{
  "n_layer": 16,
  "d_model": 96,
  "n_kv_head": 3,
  "norm": "rmsnorm",
  "rope_base": 1020.0,
  "attn_scale": 0.177,
  "bias": "none",
  "parallel_block": false,
  "extras": ["some layers without positions", "local attention windows", "shifted keys", "attention sinks", "value residuals", "learned residual scales", "capped logits"],
  "init_std_qkv": 0.0618,
  "init_std_up": 0.0618,
  "seq_len": 1024,
  "doc_mask": true,
  "train_tokens": 140000000,
  "dataset": "wikipedia_en"
}
Each number is 128 + 24 x the weight over its row's rms, rounded and kept within 0 to 255. Layers, rows and columns count from 0. Numbers have three digits each. The size before them is the row's rms in percent of the matrix's.

# k: layer 12 attention key, 96x96, rms 0.193, rows 64-95, columns 0-47
# q: layer 12 attention query, 96x96, rms 0.215, rows 65-95, columns 0-47
# v: layer 12 attention value, 96x96, rms 0.179, rows 64-92, columns 0-47
# o: layer 12 attention output (transposed), 96x96, rms 0.172, rows 64-91, columns 0-47
k64 042:089115120157164088120102108148132132132105111107157114147127121089123123100134145105166099154126120113143113097128120099130118127115102144133119
q65 092:140102126180156131095148111110115135150098113110160165121132105156117116128097130106137140129108147086137088108157131151181138151127169168113141
k65 039:128114144160170125171079112119092126104086120090104132118124134168082153127133158134167153117104151110123142094136154133148129106133124163085137
q66 112:128099151168140117108148117098110143159093127119164163132138152135095107160120145106164120102081132090134097099147144139165134145119159168092124
k66 047:152112172101175174168129119125124144124132122145109155112092088136183124100100107183096156172148163127168146166122124146139135113115109139143147
q67 067:152095142113118137162141101117158121094153133153129172107146105097141184161140096134135108175077129134134125138138165154090161164136115104150083
k67 047:132127104113145136095142063121146102105130113134127123122121090141122147121156108115138135157109122098107135135150153168117145141105178137113102
q68 110:136107156163144113106142107107112155181079147126162154141154120135116100141115131098150135126112133085150092104153137148181134140150171162114127
k68 044:106107117121096149154158108118153153127065116120146121122153150093147099108123170090149125138094136114171120138117150154129179147093152137124114
q69 083:144149108114137154098081134146133077123135148139147118172102127136150147101118127166157148100142139144111146108163123103112119058122123154145149
k69 039:098138146130121117100108154123140151153114143145164110157116143112172147176115107170148087106125182148109135127114180105119099150121131142149139
q70 121:136105144190155096089141110095124136152106133115163153171119135139110088146118140092133135103129139107139097126141123155170117155122150148103125
k70 041:128167114158135083144123095163174102122083110106087115144122138176106159087127154123144197157141149120098122111108110114173146151135134139152062
q71 154:137130140155145125096159121107095129137117111126159150134099116146150082136094132119107106091142174130134114144141128153156114154123171137098142
k71 048:146167126104145101136104138160122077095125115170101073130124125168148134100129146142135175119161155147137154135145136114097122086141115104127117
q72 073:118137119122098160122157122118132121158121142105109157106120133094140135158103093144097071109129129127137156177107168158113117154120128112116100
k72 035:145126105100121176149117132155092142175156188164139130092150144126121089103125081170150090111097143113124133148128144119130129109148109145122090
q73 092:108118135119142111177179149147129133139139121107080118112147133172146127128145096135123159129139133111191135136166153155164121154119119124154140
k73 044:122109097128137093157131128115147152138102117099154119085170133151123096105131096116141153137137154146174144101161170132139122142120134160115154
q74 065:115140113118145166130160167104130147140140144145133102110131141083189081126142088135134149122114155147162114116155137131170132103132118108140117
k74 046:134135132122147143164077117147151076111160151144114108145127134148141131091132113113133175113160143170120128102171151123138144117128148137135129
q75 080:098171119087140108078109116134120122079154075145106101094091131142161088121127112173132084101144163143118129162107141142108108153126139107126133
k75 047:128103147167155167113118128079113156144144118141168131104115166115124114159141101155129089143097105123158109092123116175142084146119131108105115
q76 090:126106132164134130099151097093107144177100136163175165137142105129124093143108122089148122131118141108164084117157122119176139149141176182100152
k76 043:151146096154123169096115111185141141123156101127128151146116121164121152132142136168087165175137102148148170175146141090138113109133135140100149
q77 072:146147165094126065170162149158135201148120109125074107085124102102137103075130138097095123151143163141121159165127141120113137157116130130143123
k77 041:188118128103113084114176118155113134107132120129103112113121137136154117101148117116093145120123135137133145163135124182114115123115135164140140
q78 110:133105149163117141088150112090132152160086114152167176142127135146121106154109108093130122136108122084164114138124131154170133144133139139109110
k78 053:189150142124107106153112177162143118145121123175113106132148093158105144095143115096094187171120114123137157149138116132150123110115128134159097
q79 073:138134096133096098119087173150089112117177142128121150132141133190103137091150121140138134089142154129151160116146149082099143093162097160137136
k79 039:121137119112115140099134168178107151149127128111105133125202133114153072087142114127100128139147116132151104118104136120109134120132148154114114
q80 096:109132151130097107160121098188065117112104122161091132123132120135180130128151097154137126118132147132143096150151097131118155104152113116124121
k80 138:106128151129099105156123096183067119116101125164093129132132120138180130131156103152139125126133144122144091143152097134127154107141120115124120
q81 096:153154102160114114089136160130146114144169119145138112130120155151103150064144130147094107154129112156151107140142125076115122133122093115095164
k81 137:156157106169116111086143156130143118147164123146140116126121152153099148059144129144100107159127116156150099139141122077121121134114099117092163
q82 080:127141102123125119136128112170135087115134093131082106125144140125142141085129155131137144099142117153073132139149096144131127162111116154123108
k82 126:130136100127127118138135111168123091110130098134083111130146134123135140083129163126145149093133119141068130138155094148134129160110116153109104
q83 106:098123154156125118151159140112150155094140152144115154129116150130095150150148175096162099082089144119086137131124140066131105139127077165123121
k83 147:099126154153128116150152144114153158092142155142113154129119145130093157143144176094161102086090145119085140132124141063132101142127075163126122
q84 094:107124091157163153134150089086128105132099143174131117100104149125122139105108152139132092172086127102158098140140121096135118112106178128141111
k84 138:105123089154165153134143083086124094128107140177134121101102147128125142104108149140130095171088123110160098141135119095129111108112172128143113
q85 084:135145176117151145165098133137088113144160124144139127169131126127156140132106121111087151173150132138145120113128102095107082099179108140146140
k85 128:131146176120153144171104135130091113147152126135138119166132122120161135129096132102090154176154134139150117114126104095108084106175114146146140
q86 091:115126144127150097142107169096152087067143137108086109154135123123108141132121118147146140106098131147150111115098167123119117077139100110143122
k86 129:119128145124156095142121173091153091065138142105082115151131120121110147133121119141150137103094136146152106124100171127122118082138104110139119
q87 092:141123161133132148170175165107085127102099120123110110118135132095179095132135156118111130110116133141161110148115162143125121088095144131091131
k87 135:138122161131129148168166163109090121102105121128109112124135137097173096132137153121106124110110132140155110153110167141119118081094139127093133
q88 095:143142115134143142135106114138103124064133125105125135091138116149143146167152113181130144147138074110119160155126175100117112094128124112103136
k88 140:146136118134144136136105115130105132067128124099121136091143118151134145165146115174136143151140073104118156154129180097121117093124124111106139
q89 097:141105129109104115131104141113122056190151120150104118124120148147127140122117152106144118102121129123117120112160177144106146130106143107123170
k89 135:142104128108102118138105140116117057191152125150108120122123146146131137123114153110148121102126126120121119111164176146103148127105143107122167
q90 097:153122193122143129159094173094119112192121163127134135109142085113137133088096146125117110135142128107121080148157120138155111132122105135145147
k90 131:152119195119141128157093174092124114192122167133131134108136089116133133092097143123113106136138122114117080146157122132152114131122105138148147
q91 100:109109168131139156120151127136106209142160159146098124145132112165146144114173093166108107132126109090098102108142147156141122128126115114102103
k91 137:110105163133139152123152125142106211137158158142092124136132113164148146115175096168112107124121108091094104107142146156137127128128109115099101
q92 105:129142075126155124116119133135150160104142133094096134150100099118149151105107143128119147108185152141157150146134140122117127118153115146128134
k92 141:130141079127154123116124138126146160106138136088097132151097098123148146103107143122120148113181149139156148140131145125123128120151123142126134
q93 098:127105156084142148119159129142136125116145155175108162162121101140115124128102135135096130112099180128160120151136117204132115128121119096138138
k93 136:126104153088149144115153130145135125114141158173109162170124100143110125125100142134098134107105177127161121152135115204134113130122120099134142
q94 099:112119094080163094135113132129112139139143164169141088112111091151099140149138164115130118121153185123162120084114136131129138091107118108115080
k94 143:113113096080158094136120133128109146140145165174143093111110086151104135144138163115131113122150189116159118088114136136128135094107116105114073
q95 084:106129119117145132147127088129167117130147163097136134098149109160144128088164122137118162105137138167164150148128136117161142155150172152152124
k95 131:103127120122152134146130099124169115131148168098133137105149108157137127087165119139117161108134142160170152144124134115160138151153170156152123
v64 097:132108118133141126137120091169090108154091093163112148128172107138106096082137181091133175137142120123140142133133121122172137152144144112104154
o64 103:182125149139127151150122135107139118129161172125148108153147157167115131141160114123177094120111137121146142095116136162103190089143069103131087
v65 103:119123099123108098133127113160078073096117111169129116150142113153118140081161159135148139130085109130136098134103106084125120115119127140110129
o65 103:163127159096115150123125146138119167126159165141095109110121114192149141140108160084121110169147100101116156119145122135120168135143094151161093
v66 100:152118096138142115129113157150094120150113103131132084136116080097113166123124130106133153079159140122136147094108114123119135095131095093123133
o66 096:122130119147108168161156151135149140107119114119108199130134125118103123100169098131170121204152137144145126137140128079084104146136147119101127
v67 092:161123139131125115175121082145147117199098137110128139148116124105145114066121137116130149127111137105148126140146120129145143128136136132107133
o67 096:139104121121128167095133099101120145101150114110089165144173128128167125180095144165148131119146105153135142084128133134125146076131134138114159
v68 081:126150148101114115148092115133080066124144132075116121157115112103131116139103144138142133124107148140102133130092147103115126141140150116122103
o68 101:135159121138173117121099090150122136149145149112119161148128120165146110120140138093092104163156084118110124133114100127133117134109145173132159
v69 098:079143056123146149117141105127151105112151142086135127117113136113149147145115117185124121120162135130078133135100127112088088121133140137154092
o69 104:111114185130127090143131144107101178098136089131160155118152112164110119158161118123076094110094144106105106137135125112115117127150116113104155
v70 100:145110156101122121158132107176064121125094148167108160099117130169127113068120123110130179138126141114120121120119164120140131136132126153128125
o70 115:163150114121159146094148121091150078065150111109109112141130122158146134165121094138142109111144116152129148146128131142123149123173128145120116
v71 093:129120193139100116156119118157081128119171105123140146137148111158168133107135128151135130140120131125121141147141157143101106126152175112081132
o71 100:110166097101120185170121157101177139121116151146154139152136119104127134101142132139109167131102134157131122124127109181108170114136105140135143
v72 087:099104129165155136087122176112087139134095143119152105140138115138135133162133120127154117149141112125107117121125124146157157123070178105078125
o72 102:125134088070112099131131103126148178142142167146126121094129121081081124113093121140098149111104088141165117159162090078106109107139126143158132
v73 088:134122104162149107115157103103101148129121119139144089117132127097097154153136068136091139107113141141149157090142122134104159157096098117146135
o73 104:136137145113149129158082160099150130156115138103160166151112131127181124111094159138111116110126127099149100121128146125090111125174171151112137
v74 133:143153129114123094147143138164090061087108110150106105169145113179111123078149168129104147157138108142139137121131109137158130128137125127141100
o74 118:122105116130107149144145100106123105146138157158116135131106129205113117178122101141170156128112112100119123115138155162117168089131151128145110
v75 083:117110123096129152117144127098080127117121140108138157078097136133156168125150135112117110106091065121150122111136116171094124145121155170132127
o75 101:131160140155081083147088103127164132160117106112094094120140154104128113186134098162108143118130147161136138130124100108149123127113104092150133
v76 092:158112160136180084152153113127144150083138142114139120145134122140073155172150092100107163145092098110147131111175144140144185097082129133139127
o76 103:088136107120066118155108160123073120136118114129117156087150117143143137103140177136152115113138128159111135162131137107127086101139135136106095
v77 088:143137084142148122123106094163117116148094127136120138124135104173118117086098145133139151121119095123164116142111123153158116127116083141133128
o77 095:117103145157082155084123123114160137121114179154152123158095156174140114113155149116114116098140111140110109085160107112112127119133155131082111
v78 099:171110076142132133126144085116115096100121114140131157128112138163123114099127124169138142134106098113160141150150129116152133153119144132104140
o78 088:169144178129151111139164175153131080129135158135117136137128133126129163125171148140138112124109117133106129124127138147109118093112140132154091
v79 111:122107093121118107157121100154097062095114111153125113148158143159101130091105131128128173142114102142122132118107121132147137117152125129127130
o79 116:161141158120131217144155099118106144127134137163121113158124128172152134123153132145153126089144111130144151127143141130092162137100126155114113
v80 088:152133094096126113144155134139174112122129122153141108136106120102203143146126122154141113165111162127146181136104113106087123114121152175132118
o80 097:138128154123122139143093168110097130124126151113097138075117165122127130118142092102143143129158105122101083144105177147129129121152058111081151
v81 106:112149183123096144133112126130133134087143129082158166114116102123153107129129081129131152132133138164115142142113134119099095165166114124141173
o81 098:134118117155159114116117096111150129151109135163103124110120190123090149126115140147122123133120132069099130147108162117143132155091143125085081
v82 071:137115112163129107131165183132121127122141093162133120168165116163064129139107125163141122122122150114115148115149128102084086087103119125122112
o82 099:133135136124117174139104075119123121125143071116119126144114127140164134142180105116136119128091135159158085097153143101126164140144109102142151
v83 109:103119131150164119131106139103147169086123129111123123124116096129100156166112110148131125098112123139103109153115144137069134124118140090147156
o83 108:115137127099095087086134136083130130166162109075149137099121148108159150125157116134111106125130138099142136114116107096171071123118134150127139
v84 083:127122136140142144133164141118105138154139154093137127089144126125167106104104107086118112067162119132096099087112098120122063132152114207128158
o84 095:105138086086139130090141109121139111097134077113164104129132152146082117169151190114160136172154121121159107163126178101136108116095107082134111
v85 133:150151152120125118151124127168103067112133122171092134147134123162123118063143123137131160155114118111138112111118117127146118102140107122154085
o85 121:162074134131137158114152127134138072120158128175127138155119147205114110138098118138168105115116104163146132120136140185130198130115128129107131
v86 106:137143160117088119129110135167083099114136148119090137146116106173098126070149145144156134154124101132142139105097134133110136128145127126135125
o86 099:127150133152107118141170101126121104136106126111146111143187162152147111138102136131139119128136089108142108104129103134141160117104116110111073
v87 090:153104162106114124139161143135112114086130130123112153135138127108096115141106131152186160151131130120204151117125113122154158137132113178140119
o87 107:138142145077156171144144116119134152165125166169140111074157065130109125092131134124146092130108096126091128100129138111172118140117104103126164
v88 126:129131146093111116131107095153083077101112120139093120135149119180154086087124133127125144143115111124132142118119139167127127135127172130132112
o88 111:166137125141137173095150130100125117161129145150142127170094132198089154112115094135156125134167114119132127127165128103145166144169120120127116
v89 098:158135152122102126144115148158087058160144146157065130149132129134104114076136109115110146122113133105146090111119132133150118084173118102150080
o89 107:149135101136146138136130112111097138124114140146152132142129155222135137138106111111177107165108153142090158088166097117097175112115133130089150
v90 086:144118156150129130135167120142107112126115134139114130161141096142088114049136143137131158140126093140119144116115144142170122086124147143119140
o90 106:149140133127136135146115111115150062136148120132103089133130101194145090131105141104145150106148114136139117136118078144133126169118130126101094
v91 112:104129165089119113167115112150064120133148122139103127144118116165136148087153138092129149142113095145137121130116137128149129119147136118122126
o91 119:158125098140143182113137131102144130100118159152155124135132124181119113123093099111134106102134141108134116123155103140136173108122090138135074
v92 090:092130152133139116112162130137127123110164149125110108118132131109153129096130111148076143114129115114155122148093145134119145126083162136119096